{"bias": "all", "lr_head": 0.00954, "grad_clip": 1.0, "batch_tokens": 65536}
Each number is 128 + 24 x the weight over its row's rms, rounded and kept within 0 to 255. Layers, rows and columns count from 0. The size above them is the row's rms in percent of the matrix's.

# layer 15 MLP up, 512x128, rms 0.148, rows 80-106, columns 0-127
size [ 98  94  90  97 102  91  92  98 100 105  91 101 100 104 104 103  93 107 103 101  99 105  95 101  96  99 106]
[[107 131 123 109 165 108  92 105 109 157  62 126 131 114 151  99 137 102 122 105 112 154 112 155 104 143  82 195 128  88 140 132 129 116 160  91 129  79 150 128 103 104 118 104 163 126 137 138 129 114  94 125  96 112  89  93 126 112 128 144 117 168 140 115 128 107 143 119 146 100 135 151 124 139 142 135 109 148 162  63 112  86 120 135  99 151  97 142  95 128  84 148 116 151 143 135 186 165 100  94 119 139 123 138 105 107 121  83 105 170 115 115 132 116 140 134  96 143 146 128 134 137 132 122 142 128 122 138]
 [123 126 126 134  78 137 123 147  92 112 159 121 126 123 156 122 174 126  94 121 125 154 154 168 139 131  86 157 139 142  78 130 148 164 114 107 132 148 145 122 108 159  86 104  95 142 119  94 109 140 103 145 127 120 138 116  99 148 108 119 117 125  77  99  88 144 105 143 119 148 131 103 142 148 136 115 113 105 122 107 167 163 151 134 142 107  89 142  87 122 191 125 125 110  94 171 127 184 132 116 117 118 142 134 134 105 109 128 119 129 123 124  92 104 121 110 127 180  86 135 129  55  91 117 125 125 136 120]
 [158 134 144 136 143  67 132 136 148 129 159 139 116 142 115  80 115  71 129 113 115 115  97 122 120 126 127 101 107 106 141 131 110 156 116 158  83 116 139 124 129 118 145 139 106 196 151  92 111 161 159 131  93 127 155 120 167 114 103 133 126 126 151 133 160 118  80 155 130 125 129 128 150 131 126 138 132 114 135 101 100 140  88 126 137 100 123 116 107 102 125 143  99  94 161 145 135 116 170  82 142 108 132  80 131 106 126 120 129  99 136 175 146 119 171 144 122 142  90 138 113 158 146 179 145 104 121  63]
 [112 119 116 118 163 142 114 153 134 123 129 101 114  80 150 150 128 135 147 133 158 189 123 153 148 131  85 128 156 118 144 102 136  78 113 189 133 155 132 104 149 158 115 115 156 125 120 157  92 129  93  91 139 151 132 113 184 149  91  74  95 124  93  96 166 161  94 123 143 104 137 121 125 156 104 108 129  99 134 104 108 167 135 110 113 122  98 143 141  99 130 159 105 144 138 103  85 157 109 112 153 110 118 130 117 146 143 123 122 100 150 164 130 164 166 168 130 140 118 153 128 104 135 132 132  99 124 143]
 [135 111 130 127 124 126 176 112 120 106 103  69 160 126 142 114 138 144 132 167 121 105  98 111 146  76 135 134 132 156  58 116 145 124 119 168 140 160 144 179 176 117  90 160 145 129  90 143 136 119 127 153 107 139 126 142 125 155 161 118 108 158 119 139 116  99 112 149 117  94 122  89 142 175 116 129 129 106 176 163 141 100 192 111 130 141 139 116 124 131 136 119 145 151 151 155 136 156 166  97 102 118 124 115 136  96 171 132 127 132 139 126 144  84 134 109 170 100 131 129 142 100 124  94 103 130 142 131]
 [145 127 107 120 142 141 124 150 136 138 173 144 126 127 104 117 118 123 115  93  90 115 119 140 126 153 137 128 146 108 130 171 115  99  71 119 118 125 102 196 118 136 169 159  86 150 137  95 125 127  67 128 103 115 104 132 109 131  88 118 139 119 171 122 121 137 119 138 136 102 144 144 132 106 121  88 133 113  96 113 135 113  76 109 149 136 161 102 145 139 189 136 118 149 135  88 155 129 100 175  98 113 126 181 143 171 103 129 138 151 118  93 126  89 130 136  92 142 144 145 120  80 113 135 125 157 115 123]
 [ 86 166 139 101  97 101 186  94 139 113 133 141  95 113 195 162 146 135 137 138 107 115 124 148 153 128 119 158 142 128 163 139 135 100 136 144 140 116  99 110 137 123 153 107  96 178 122 142 145 105 103 164 128 132 102 185 111 131 168 124 117 141  93  88 113 104 102 138 127 117 110 124 122 179 172 148 129 101 119 139 112 172 118 158 138 126 150  89 113 106 154 136 121  99 121 124 168 110 161 151 132 123 142 167 113 114 121 149 144 145 111 121 125  87 112 119  97 154 126 132 109  94 114 120 137 167 112 170]
 [ 61 123 114 157 154 140  72 106 125 113 127 138 131 135 127 132 143 133 152 128  84 154 171 127 107 109 140 142 132 135 105 137  91 162 112 120 130  97  99 110 126 156 148 111  93  90 132 105 160 148 112 146 113 130 141 137 150 117 128 156 131 133 142 165 119 120 109 148 142 149 105 116 110  99 148 109  53 165 140 112 127  90 137  89 166 150 127 151 105 124 136 144  95 147 125 154 132 133  83 143 159 129 141  90 161 138 108 185 148 135 134 140 110 116 110 123  93 121  65 132 103 154  92 149  97 136 110 110]
 [106 114 167 155 148 140 156 148  94 131  94  96  97  91 114 130 157 105 104  76 158 134 106 104 121 138 158 124 122 140 150 108  87 123 156 117 152 100  89 134 123 133 119 112 100 146 118 124  86 100 105 152 134 115 148  81 104 108 147 122  97 181 145 139 102  98 152 157 132 164 126 160 130 120 132 170  95 107  84 100 133  95 105 129 137 130 136 107 139 115 143 111  80 150 145 106 141 131 113 119 125 106 145 147  99 126 127 152 135 118 130 148  90 124 137 149 109 104 143 156 151 121 187  78 113 112  89  99]
 [126 146 131 179 111 158 134 154  86 115 115 115 104 134 140 112 156 176 119 126 131 152 131 138 150 112 142 114 139 121  68 117 145 136 114 122 112 146 133 121 180 130 155 112 101 152 194 166 153 130 113 204 125 138 134 141 105 127  94 114 125 133 181 118  98 100 122 139 191 133 156 133 145 150  99 140 170 132  87  70 132 113 141 117 122 114 137 109 131 143 119 167 116 128 154 119 141 145 126 114 140 125 124 178 129 150 134 113 136  95 128 120 144 137 102 102 139  89 151 118 141 112 116  89 142 109 139 171]
 [126 137 118 144 123  85 138 134 129  86 146 117 142 141 146 133 162 116 133 135 130 159 118  92 132 122 131 143 111 122 139 129 127 128 128 177 174 127 121 117 144 149 103 142 114 159 170 132 118 146 109 130 118 174 123 158  76 150 126 115 118 159 125 119 112 122  89 115 155 107 123 147 100 145 131 124 123 171  68 138 129 128  95  76 101 112 115 120 173 108 161  83 113 171 164 119 113  96 141 107 149 100 148 127 160 157 202 107 116 139 117 119 163  94 113 117 145 128 115  97 153 102 129 121 106 173 147  82]
 [110 145 179 161 154 131 144 145 167  85 153  94 143 143 137 133 129 149 160 133 135 148 158 130 117 138 166 128 162 156 142 141 126 122 135 150 110 132 143 117 173 115 123 178 131 122 153 179 146 130 152 122 102 147 127 153 138  76  96 121 128 132 129 155 108  95 104 111 119 155 164 125 135 149 118 109 144 117 121 111 142 146 103 113 116 116 135 102 107 110 111 129 110 108  94 155 147 158 146 112 161 123 115 142 129 107 127 189 101 166 102 151  89  92 170 143 105 135  48 125 117 100 135 109 100  94  92 126]
 [118 145 105 170 115 122 133 157  90  96 135 118 101 161 106 133 113 107 112 106  89 146 119 134  88 114 143 104 131 118 119 117  85  93 145 104 134 135 114  91 177 169 166 112 130 138 105 120  74 121  88 147 124 112 135 124 158 142 105  90 103 132 133 153 109 141 157  99 147 105 117 145 120 122 135 120  96 108 120  90 118 175 162 158 143 150  92 117  90 115  83 104 119  86 141 118 141 160 112 128  85 121 103 174 137 123 139 138 130 100 153 138 123 132 136  64 128 120 126  76 113 164 115 131 148 135 112 131]
 [124 125 122 126 123  99 128 123 147 121 157 113 112 149 137 155 142 148 130 159 161  93 128 106  82 120 159  50 147 158 143 101 157 111 123 137 103 149 116 149 121 151 117 106 126 146  84 142 116 136  94 137 158 136 104 119  92  95 145 141  99 149 150 155 127 116  95 111 109 130 125 156 111 103 158 156 103 145  89 159 136 109 157 134 134 107 134 117 125 153 119 110 119 134  83  89  86 148 156 116 106 112 119 113 106 109 107 144 129  84 114 161 154  90 131 138 138  95 114 117 132 171  95  98 131 111 149 210]
 [144 115 143  91 131 101 192 186 169 128 123 143 141 101 121  87 132  90 139 154 142 143 160 148 172 111 134 124 146 126 141 142 171 132 131 132  98 125 135 132 157 108 112 110  89 121 159 137 139 168 106 163  93 137  97 115 139 133 136  73 121 133 173 156 120  69 132 126 116  90 133 134 140 137 158 117 138 112 102 159 203 164 158 149 139 107 107 131 104 120 128 115  97 131 138 103 164 148 137 100 142 121 137 145 130 135 113 115 114 110 144 155 118 140 182 119 126 120 109 150 157 137 138 119  95 101 127 142]
 [118 147 120 186 144  93  86 153 152 124 133 116 106 126 149 139 120 111 163 110 108 148 149 114 111 133 132 147 175  92 156 133 132 135 132 166 177 108 136  75 140 134 142 128 135 161 127 113 107 132 114 141 138 151  90 149 152 164 145  82 125 141 115 122 169 103  98  85 130 109 105 124 100 159 159 100 108  84 110 113  87 147 108 125 159 133  79 128 130 156  96  76 142 138 104 138 136 152 117 114  95 126 147 134 112 112 170 158 142 133 149 128 118 130 156  94 161 170 137  92 130 125  97 120  95 129 112 148]
 [106 108 145 155 139 114 170  99  92 113 116 142 101 103 116 126 179 173 131 111 138 143 140 139 152  84 112 189 169 159 103 142 199  90 111 123 157 113 141 171 116 114 128 132 135  96 127 107 151 167 188 138  91 103 150 114 132 113 128 119 106 124 122  92 154 129 159 127 112 137 117 135 151 159  88 135 138 126 135 101 103 123 114 145 144 119  80 130 164 129 125 123 129 104 137  94 134 109 152 143 169 145 116 116 140 129 122 104 166 182  94 118 124 138 154 110 137 123 107 167 112 117 143 142 131 110 107 130]
 [148 162 129 101 117 155 134 122 134 127 139 123 149  78 147 107 132 139 155 141 104 122 137 138 131 118 154 113 151 139  96 158 139 159 107 100  98 109  88  93 136 113 143 132 115 131 122 122 159 116 131 176 157 146 125 122 157 131 130 197 128 134 124 138 147 118 122 166 103 117 111 176 148 132 113  98  83 153 111 141 138  84 101 148 132 133 131 114  84 154 142 133 116 101 134 113 132 121 166 173 111 101 118 105 167 159 156 113  94 146 115 108 135  93 110 104 176 193 115  99  98 106 131 145 107 117 175 169]
 [141 103 109 157 162 180 117 145 128 153  96 157 144 135 138 118 137 159 142 128 111 135 100 145 160 118 133 147 148 138 141 117 117 116 134  79  81 170 142 112 145 129 129  95 105 143  76 152 113 166  88 153 111  83  98 145 130 135 137 100 133 113 159 148 111 132  99 141 101 107 113 141 156 120 145 115 111 107  90  95 189 117 135 131  94 113 132 138 113 118 169 160 119  90 125 134 159 149 109 116 107 106 128 100 128 140 101 129 149 128 107 129 168 118 156 183 166 100 145 127 175 141 150  86 139 162 114 142]
 [144  94 120 123 111  82 107 115 105 187 117 126 128 129 109 101 150 178 127 140 151 114  94 112 139 124 156 142  95 116 123 136  96 149  91 111 150  71 111 111 138 100 117 122 118 135 142  83 163 131 127 113 109 161 102 157 128  97 133 132  97 122  96 175 106 154 132 154 185 136 111 154 130 163 137 104 134 121 146 125 122 101 115 128 133 116 158 158 155 144 121 122 121 168 124 161 148 108 129 167 124 110 122 139 164 116 134 131 131 135  93 108  96 148  92 136  96  93  95 111 148 141 161  78 140 126 169 177]
 [117 104 115 136 125  88 113  90 122 118 103 128 137 162  93  95  69 119 143 147 145 125 132 121 141 155 133 128 129 167 117 117 165 178 136 141 119 153  92 100 116 117 110 109 127 114 161 110 107 160 106 132 116 117  98 163 121 110  90 126 144 104 127 185 142 141  91 173 141 108  98 101 169  93 126 132 104 116 121 104 137 147 113 142 125 151 130  89 124 162 140 113 108 143 141 129 136  81 117 101 116 127 111 169 169 134 168 120 122 112 128  96 121 103  80 110 162 120 107 123 155 109  80 117  89 116 103  80]
 [134 119 104 138 152 161 123 148 100  70 134 132 138  88  89 107 108 157 132 145 121 161 126 172 136 131 116  95 113 116 146 140 139 121 140  98  83 128 107 129 142  90  97 107 101 140 147 135 154 157 119 157 125 145 131 153 151 111 133 112 144 116  89  76 148 114 135 158 129 155 164 112 124 174 118  97 143 158 115  84 110  98  99 144 163 164  78 112 149 159 114 144 136 146 104 147 121 123 147  57 135  76 100 130 151 150 144 132 108 118 117 106 121 135 113  82  85  99 156 124 113 122 119 122 140 132 127 129]
 [157  97 118 109 124 136 126 168 109  88 163 109  96 127  72  83  86 154 133 117 124 166 133 140 143 135 113 107 124 140 112 150 127 128 105 126 162 107 108 161 152 113 112 100 131 142 146 150 140 140  81 142  99 179 135 152 153  93 162  82 108 110 114 133  97 149 123 120 125 154  93  98 126 127  94 127 137 144 135 128 152 103  95 133  93 170 118 128 109  84 154 151 133 110 115 112 106 100 138 105 131 131 163 152  95 144  74 104 107 135 127 148 145 113 132  85 108 106 137 109 135  94  92 106  97 101 131  92]
 [146 149 105 153  71 103 149 109 124 111 148 107 104  86 147 117 168 116 112 128 144 133 166 139 123 117 146 127 107 134 182 135 136 112 121 133  99 112 158 146 120 167 145 105 115 115 149 160 112 152 112 102 145  96 110 125 150 129 111 146 115 100 107  89 106 145  75 130 141 153 122 141 162 138 131 157  91 116 171 131 167 147 143 166 140 104  97 117 107 136 155 146 103 139  78 146 124 181 111 115 140 111 130  89 114 116 125  96 183 108 144 146  91 158  84 121 106  92 147 117 148 140  82 122 145 120 129 147]
 [128 124  76 142 144 132 108  75 135 129 138 137 131 127 123 105 168 164 129 164 120 135 142 143 130 115 117 151 143 170 149 105 110 114 145 107 148 126 112 110 159 111 166 120 136 142  93 142 130 128 146 156 130 143 121 102 153 153 158 158 112 126  90 121 123 149 193 135 178 143 150 117 134 102 156 104 159 100 122 138 144 118 111 189 137 117 143 121 144 145 135  98 139  87 119 155 106  95 108 116  86 116 124  97 107 126 118 121 160 100 131  73 155  97 152 125 114 103 125 130  85 205  91 142 142 121 140 113]
 [105 131 115 148 151 124 146 152 127 138 148 118 140 146 142 135 122 112 134 176 143 111 118 111 132 127 114 142 173 196 140 112 128 149 146 126  86 147 135 151 149 103 107 107  99  96 120 136 124 151 124 181 149 109 153 123 138 143 126 135 131 166  81 121 121 122 143 147 169 114 114  79 138 165 153 132 153 103 127 137 121 130 144 112 131 158  88 136 132 174  95 107 140  78 149 203 127 110 116 148 107 113  96 126 131 165 134 130 130 138  93 117 137 114 124  91 112  86 127 117 103  76  58 152 126 132 110 123]
 [133 142 136 107 111 111 135 128 108 216 133 129 144 144 121  95 150 138 102 154 161 122 113 173 111 182 121  87 174 104 155 133 131 135 116  93 197 150  87 115  97 115 127 129 133 163 133 126 124 147  51 103  88  93 128  75 126 107 133 132 176 128 131 132 142 148 144 130 130 113 127 148 147 142 156 113 112 139 128 135 136 113 115 146  88 153 125 122 107 130 101 121 128 127 157 100 124 137 151 132 122 127 138 140 101 115 110 154 127 110 146 123  94 138 201 145 122 117 130 112 165 138 140 137 160 130 130 130]]
# layer 15 MLP down (transposed), 512x128, rms 0.15, rows 80-106, columns 0-127
size [ 98  89  82  94 112  92  89  93  91  99  85  95  97 105 110 110  92  93 107 100 105 115  90  95 104 104 112]
[[110 134 108 109 123 136 125 132 171  92 133 132 108 112 137 142  82 130 109 183 101 117 135 129 158 116  98 114 136 163 135 141 147  83 167 139 120 107 135 132  93  81 136 126 103 136 123 122 125 125 162  81 129 143 109  96 130 160 106 125 146 135 142 146 125 122 144 112 126 101 159 163 150 160 135 112 161  93 142  96 156 148  71  90  88 158 122 152  86 124 109  69 141  86 135 139  95 142  93 146 120 172 133  92 138 135 158 115 126 117 126 107 112 152 130 157 128 133 174 115 142  92 118  97 106 132 117  91]
 [181  96 129 141  51 111 127 133 149 172 104 112  95 134 140 152 145 139 117 141 147 115 124 125 139 120 185 176 109 148  94 113 134 136 130  95 104 145 175 135 130 143 153 145 102 130 116  59 118  89 134 119 120 107 114 126  95 124 131 115 110  91 145 164 130 191 121 149 120 126 134  95 123 157 149 152 140 156 140 147 120 122 107  99 130 119 140 147 120 132 131  93 138 152  80  97  99 115 154 151 127 138 107 144 123 167 149 138 106 145 104 142 134 131 114 150 166 149 146  98  98  95 122 120 156 109 151 156]
 [ 68 134  90 117 114 130 138  93 146 146 129 104 144 132  96 172 109 122 106 139 108 142 110 103 137  90 116 126 101  94 136  98 131  79  92 120 158 136 141 119  86 162 166 102 161 103 130 103 155 105 111 125 135 141 126 153 115 115 143 141  84 103 160  73 138 145 170 124 133 127 123 131 149 146 116 148 131 104  94 166 136 135 140 136 142 129  98 156 139 144 123  83 131 162  74  81 115 130 147 150 132 126  84 158 179 147 139 103 143 116 125 145 127 134 132 132  71 112 133 130 135 165 142 107 104 142 103 148]
 [139 151 109 106 106  85 167  99 140 140 102 114 155 162 135 131 113  97 115 134 108 110 145  76 165 116  98 138 143 128 128 140 168 160 153 103 125 135 133 118  96  87 146 127  95 139  98 114 118 107 145 131 108 116  87 110 103 100 163 176 154 114 102 121 129 124 108 149 147  99 175 161 140 145 199 108 131 101 103 132 131 139 118 172 174 107 137 139 127 162 150  91  99 133 147 146 135  91 127 118 154 135 139 105 160 156 137  97  74 122 133 104 163 149 110 123 121 165 115 121 115 138 126 123 102 103 105 121]
 [120 146 117 156 146 101 110 107 145 116 108 126 115 141 146 156 160 155 147  91 145 152 170  99  91 121  94 180 108 111  96 153 132 144 140  82  96 110 119  85  98  91 176 117 123 126 133 121 127 132 146 136 144 157 137 122 143 134  97  96 155 132 121 162  95 131 160 138 147 120 101 148 153 130  65 119  87  95 122 131 140 131 126 131 120  87 163 106 101 106 109 184  98 133 124 165 112 119 135 160 109 117 170 139 187 128 101 142 108 109 141 140 168 132 143 103 138 125 104 134 156 151 135 136 115 145 157 130]
 [113 103 160 104 138 125 120 100 131 125 122 106 118 119 140 130 143 153 120 161 129 121 126 112  91 116 129 138 131 136 129  67 115 120 139 143 149 152 119  95 128 144  94  91 150 162  96 157 149 127 171 128 150 166 133 155 133 129 137 119  98  96 120 183 133  93 131 129 134 133 142 110  22 126 159 157 123 141 155 148 110 155 150 152  96  96 122 143  79 126  94 147 113  77 138 172 157  92 152 110 118 129 116  97 122 123 141  89 134 111 152 170 109 132 106 132 123 122 112  87 117 127 136 105 126 122 104 109]
 [178 114  82 153 126 121  95 161 114 145 128 147 146 101  96 115 141  99 144 116 141 127 128 178 151 138 142 128 148 122 131 129 118 152 127  88  84 116  91 128 114 141 142 164 151 108 121 141 154 122 137 132 164 120 145 105  94 173  52 185 135 107 110 107 111 169 122 123 143 120 166 136 132 104 113 106 117 153 163 145 118 116 126 127 108 139 110 149 133 114  69 130 110 174 152 150 156 122 144 143 123 136 173 131 120 151 167 116 157 137 134 117 136 134 174 138 122 112 150 168 185 147 126 135 107 135 142 107]
 [ 97 123 137 106 188 116 153  97 155 101 134 145 137 163 111 124 134  97 144 118  91 142  94 124 134 119 133 124 119  91  89 113 101 172 190 137 113 189 142 114 134 133 142 176 137 101 152 148 141 112 123  96 135 129 131 142 113 131 121 158 109 139 155 105 125 132 107 132 117 127 130 150  17 115 159 127 151 119 143 120 147 116 134 156 115  81 118 150 182 105 151 168 128 136 107 112 134 104 114 149 145 142 121 119 116 172 124 116 130 133 142 114 140 143 128 148 132 121 150 124 117 168 114 110  91 123 133 149]
 [129 150  73 111 101 110 134 126 142 135 173 127 121 136 137 136 108 115 145 107 117 138 152 120 108  91 131 119 171 131 106 150 161 124 121 182 117 147 145 116 117 170 154 148 127 145 156 133 141 130 143 119 166  99 108 135 114 105  95 146 114  82 121  93 143 140 104  96 139  90  88 105 153 107 127 109 164 157 141 139 103 135 143 119 113 155 109 135 130  70 105  87 152 118 132 131 105  78 178 161 142 147 153 125 121 149 129  61 136 141 155 126 166 133 113 115 183 134 131 108 152 143 120 165  98 142 142 156]
 [152  94 128 115 145 165  69 152 148  89 140 115 126 123 121 140  62  85 163 110 125 164 151 183 144 131 143 126 153 137 147 170 103 142 167 106 122 152 123 147 147 125 113  70 152 119 134 115 159  79  97 130 142 126 114 143 150 137  93 137 130 134 131 145 115 120 151 130 146 119 165 103 124 142  94 131 142 117 112 153 125 133 148 132 137 133 149 132  98 118  99 113 141  93  83 156 129 113 110 119 132  69 148 134 131 103 144  83 154 106 111  92 122 130 115 143 108 135  52 106 123 132 144  99 108 137 125 115]
 [109 146 114 144 115 147 113 129 144 131 120 122 121 123 164 123 112 106 112 125 156 140 158 128 125 133 141 140 144 118 140 151 120 129 125 118 121 141 140 144 119 119 124 140 139 111  75 131 143 151 156 133 125  98 155 142 158 101 117 160 145 133 132 143 117 148 167 112 120 120 110 130   0 103  98 147 136  97 158  81 119 142 137 186 123 144 134 133 137 167 136 185 135 120  97 126 124 138 137 139 153 145 106 147 108 148 115 147 142 105 168 142 120 160 159 152 136 115 117 151 132 159  79 125 155  84  81 128]
 [137 139  75 102 140 127 155 128 133 143 122 154 134 127 149 105 132  86 130 141 122 133 116 173 135 135 122 154 139 163 149 146 101  78  96 132 154 129  94 159 101 145 124 168 129 122 142 116 117  99  80 117 146  89 137  86  95 141 178 126 123 110 147  92 136 133 136 140 138  90  94  86  89  99 136 130 124 132 140 135 120  55 129 114 103 131 114 112  90 137 141 110 154 101  73 105 106 119 119 142 117 129 157  89 109 180  98  99 149  87 161 112 123 135 118 131 119 100 159 129 164 149 141 109 141 128 129 110]
 [126 129 156  95 126 124 139 125 128 104 114 131 113 100 108  87 119  78 135 166 182 137  90 100 130  86 128 115 152 166 140 143 127 189 128 129 146 126 155 122  97 116 119 166  93 105 112 106 134 135 206 143 151 102 148 146  92 128 155 112 148 127 139  93 115  88 116 124 144 167 142 119 128 156 117 140 117 122 130 122 153 126 123  85 149 101 119 161 132 147  75 120  93 159 136 104 104 152 125 103 146 115 147 122 140  80 145 104 181 176 123 139 111 129 137 117 134  98 143 132 143 119 130 121  86 142 126 109]
 [103 119 166  92 143 112 123 103 109 102 165 119 120 148 122 119 133  96 131 138 112 120 105 117 148 175 121 145 157 159 118 159  86 110 108  93  99 101  96  85 107 141 118 108  96 112 155 129 108 169 139 111  96 132 149 161 167 134  90 107 123 151 120 135 119 155 128 187 131 150 152 117 154 146 113  95 125 104 107 105 133 150  78 133 143 134 172 161 107 133 159 139 167 130 165 126 148 156 118 139  91 149 144 129 169 125 114 102 148 149  94 181 101 123 150 148 114 132 120 153 135 124 156 100 114  86 109 112]
 [119 108 130 122 133 153 126 122 170  89  81 149 109  93 135 110 127 166 168 151 140 202 161 118 115 160 142 161 118 137 148 123 121 144 165 115 100 160 119 119 168 100 125 107  79 127 129 151 149 104 120  78 128  96 122 123 122 168 127 149 166 119 122 136 118 117 148 108 126 104 152 105 159 154 128 110 173 147 146 147 181 140 119 123 131 134 109 102 115 112  91  82 138 150  87  92 146 132 153 142 114 125 124 105 109 139 119 180 107  80 117 130  92 136 143 136 136 133 133 151 116 107 141  95 104 138 101 114]
 [141 154 132 150  93 112  90  94 146 169 106 162  98 116 143 133 108  76  82 148 146 110  81 161 136 115 108 173 135  89 173 161 144 129 130 103 129  77 140  98  94 131 137 123 129 109  92 154 142 100 177 111 139 140  99 102 162 117 157 154 141 114 131 105 114 117 123 149 142 124 138 119 173 145 136 143 123 126 131 126 143 129 122 127 156 139 105 113 119 188 161 170 133 168 102 114 109 139 123 115  80 105 120  86 137 143 153 137 154 121 143 112 103 132  97 110 162 139 125 126 100 129 103  93 140 150 109 119]
 [117 160  93 124 165  96 118 170 122 120 109 134 119 140 136 128 110 133 127 134 150  86 146 104 149 165 134 103 104 128 182 132 106 136 150 160 121 170  94  81 131 166 130 104 129 145 138 119 102 128 126 134 157 154 123  85  84 122 122 125 151 121 142 153  94  79 109 140 154 116 146 131 175 146 130 157 102 113 132 117 108 163 129 129 143  93 111 107  70 164 146 148 112 150 117 156 146 158 136  82 116 120 118 133 125 122 116 133 125 138 137 154 167 174 103 124 156 102 133 121 169 147 149 170 181 157 128 109]
 [152 107 178 133 138 132 156  92 122 125 121 170 118 151 109 159 129 146 106 151 192 148 149 105 107 192 115 132 114  73 165 142 112 126 128 146 132 146 166 158 162 115 122 109 155 118 141 125 120 159 144  97 117 117 152 149 128 150  99  84 144 149 129  84 116 116 144 104 109 143 148 107 127 128  97 112 127  82 117 134 108 137 148 135 125 133 145 170 139 109 135  90 131 167 114 128 124 170  91  90 153 185 137 147 114 142 130 151 148 101 153 136 137 126 172 160 154  76 143 137 131 116 135 101 114 140 122 114]
 [110 104 152 103 139 121 141  91 142 112 141 114 112 135 100 119 123 139 148 105 132 185 133 123 138 108 111 124 148 146 146 145 122 147 126  99 102 114 131 140 131 113 113 119  56 113 147 151 155 150  89 138 134 122 150 121  92 154 111 123 140 114 159 171 110  59 124 130 117 151 134 122 143 175 110 108 114 170 174 157 113 142  75 115 164 123 115  83 167 179  94 145 100 111 120 149 146 118  76 113 127 131 128 122 129 152 142 107 135 149 143 121  79 141 128  77  95 122 138 131 141 110 113 125 104 146 157  93]
 [142 140 147 132 115 159 146 146 124 127  88 138 108 112 151 130 181 140 161 143 121 136  66 106 127  72 109 126 134 113 117 123 115 134 156 124 113 148 128 156 138 108 102 125 130 152 145 147 108 157 135 118 115  96 158  97 172 141 124 125 176 127 136 184 163 134 157 135 101  94 179  97 140 111 141 126 129  86 175 109 149 130 138 124  91  96 100 138 125 117  83 114 118 127 152 121  91 124  87  89 146 127 166 125 102 133 126 127 104  87 139 107 146 136 109  80 116 159 129 136  84  98 122 133 108 151  91 122]
 [123 114 128 147 131 123 143 184 129 117 129 122 109  96 141 160 129 140 121 127 131 145  87 144 119 127 128 175 128  82 149 154 154 162 134 126 109 121 125 152 103 120 105 175 188  98 140 168 127 103 127  87  94  95 156 141 176  98 140 112 160 134 132 112 121 135 108 133 104 124  85 159 181 132 127 112  94 100 110 129 101 112  97 150 113 114 136 144 112 132 125 121 130  85 157  87 111 134 146 152 154 172 131 144 120 169 115 110 152 105 109 158 110 108 170 142 142  97 160  95 112 138 123 162 121 114  77 123]
 [ 85 129 120 137  98 155 130 135 122  81 119 127 127 137 142  80 128 163 150 110 116 100 119 168 134 143 156 116 140 169 163  98 157 116 172 111 127 147 103 122 147 142 128 117  68 136 118 114 132 100 108 134 135  83 125 165 109 108 150 125 137 131 129 156 128 142 129 118 188 157 101 121  43 175  98 120  85  97 153 132 143 113 117 149 121 111 158  98 127 124 111 138 127 146 139 155 184 124  75 102 128 138 154 119 101 119 162  85 106 114 139 125 121 125 124 141 137 149 116 102 148 151 130 113 104 126 121 140]
 [169 144 151 115 113 134  83 143 111 105 143 140 172 132 149 136 117 182 137 106 117 133 111 173 149 136 122 102 134 127 131  88  99  99 131  94 148 141 114 163 119 111 135 125 139 119  69 138 134 159 164 131 157  92 130 156  97 116 108 151 118 135 133 123 138 105 138 155 123 118 126 142 129 155 150  99 165 128 123 119 133 137 118 139 164 121 138  79 138 164 123 159 139 127 113 107 171 107 119 119  76 156 100 128 118 106 181 160  94 124 167  91  94 131 115 138 147  96  93 113  75 126 178 117 171 145 125 135]
 [141 121 141 155 120 129 120 154 126 106 119 136 169 133  82 149 158 129  99 142 121 159 119  81 156 145 136 141 152 100 130  94 126 136 100 101 127 111  97 141  96 130 141 161 132 132 119 148 125 100 128 121 147 132 110 117 139 102 121 154 117 111 129 152 113 143 119 125 103 135 142 178  70 123  97  75 138 100 108 156 171 107 126 165 105 100  86 112 136 163 151 136 141  89  76 123 138 124 135 140 114 128 130 122  78 135 142  86 116 138  80 131  84 142 140 141 150 161 166 164 123  84 109  93 116 143 177 154]
 [172 123 164 106  82 145  88 149 134 157  90 140  93 108 144 136 155 167 144 139 137 214 128 130 117 139 136 128 118 165 134 143 125 105 133 143  88 126 114 145 120 145 121 120 189 129 127 136 119 121 129 117 124 112 147 133 145 132 110 130  99  94 132 109 157 136 138 144 108 157 120 115 178 131 141 124 123 114 115  96 162 169 138 124 128  99 141  85 125 139 121 121  99 119 153 118 168 146 165 157  81  99  94 105 120 170 127 162 114  96 127  71 155 172 123 124 156 137 123 129 127 142 107 119 155 103 106 157]
 [156 106 161 102 106 108 100 123 122  95 117 154 133  90 147 172 167 108 129 129 120 116 138 164 105 138 127 154 132 118 110 134 148 200 113 125 116 134 158  98 130 116 157 118 163 159  99 127 126 115 108 139 116 126  94 121 148  99 143 124 135 124 167 167 129 139 109 133 133 127 128 135 145 131  68 112 159 127 133 156 105 167  85 159 157 168 117 136  78 114 112 107  86 112 136 125 138 107 135 134 112 163 165 146 114 124 134  70 115 155 173 101 134 125 126 134 142 154 149 153 153 173 157 107 178 123 145 125]
 [128 136 117 203 126 112 115 123 157  93 148 153 108 110 104 126 116 128 130 133 142 120 174 141 111  59 136  75 155 139 141 131 153 125 146 135 138 124 115 132 157 116 142 129  89 120 106 133  87 134 112 118 140 139 128 110 150 120  93 135  99 134 119 107 176 132 138 138 121 110  82 125 136  91  98 127  97 179 143 147 126 161 184 151 114 140 116 145 145 131 119 130 138 125 114 122 109  75 151 140 113 100 122 127  90 128 124 130 129 133 156 166 181 135 129 108 165  87  79 123 178 126  82 152 105 121 131 130]]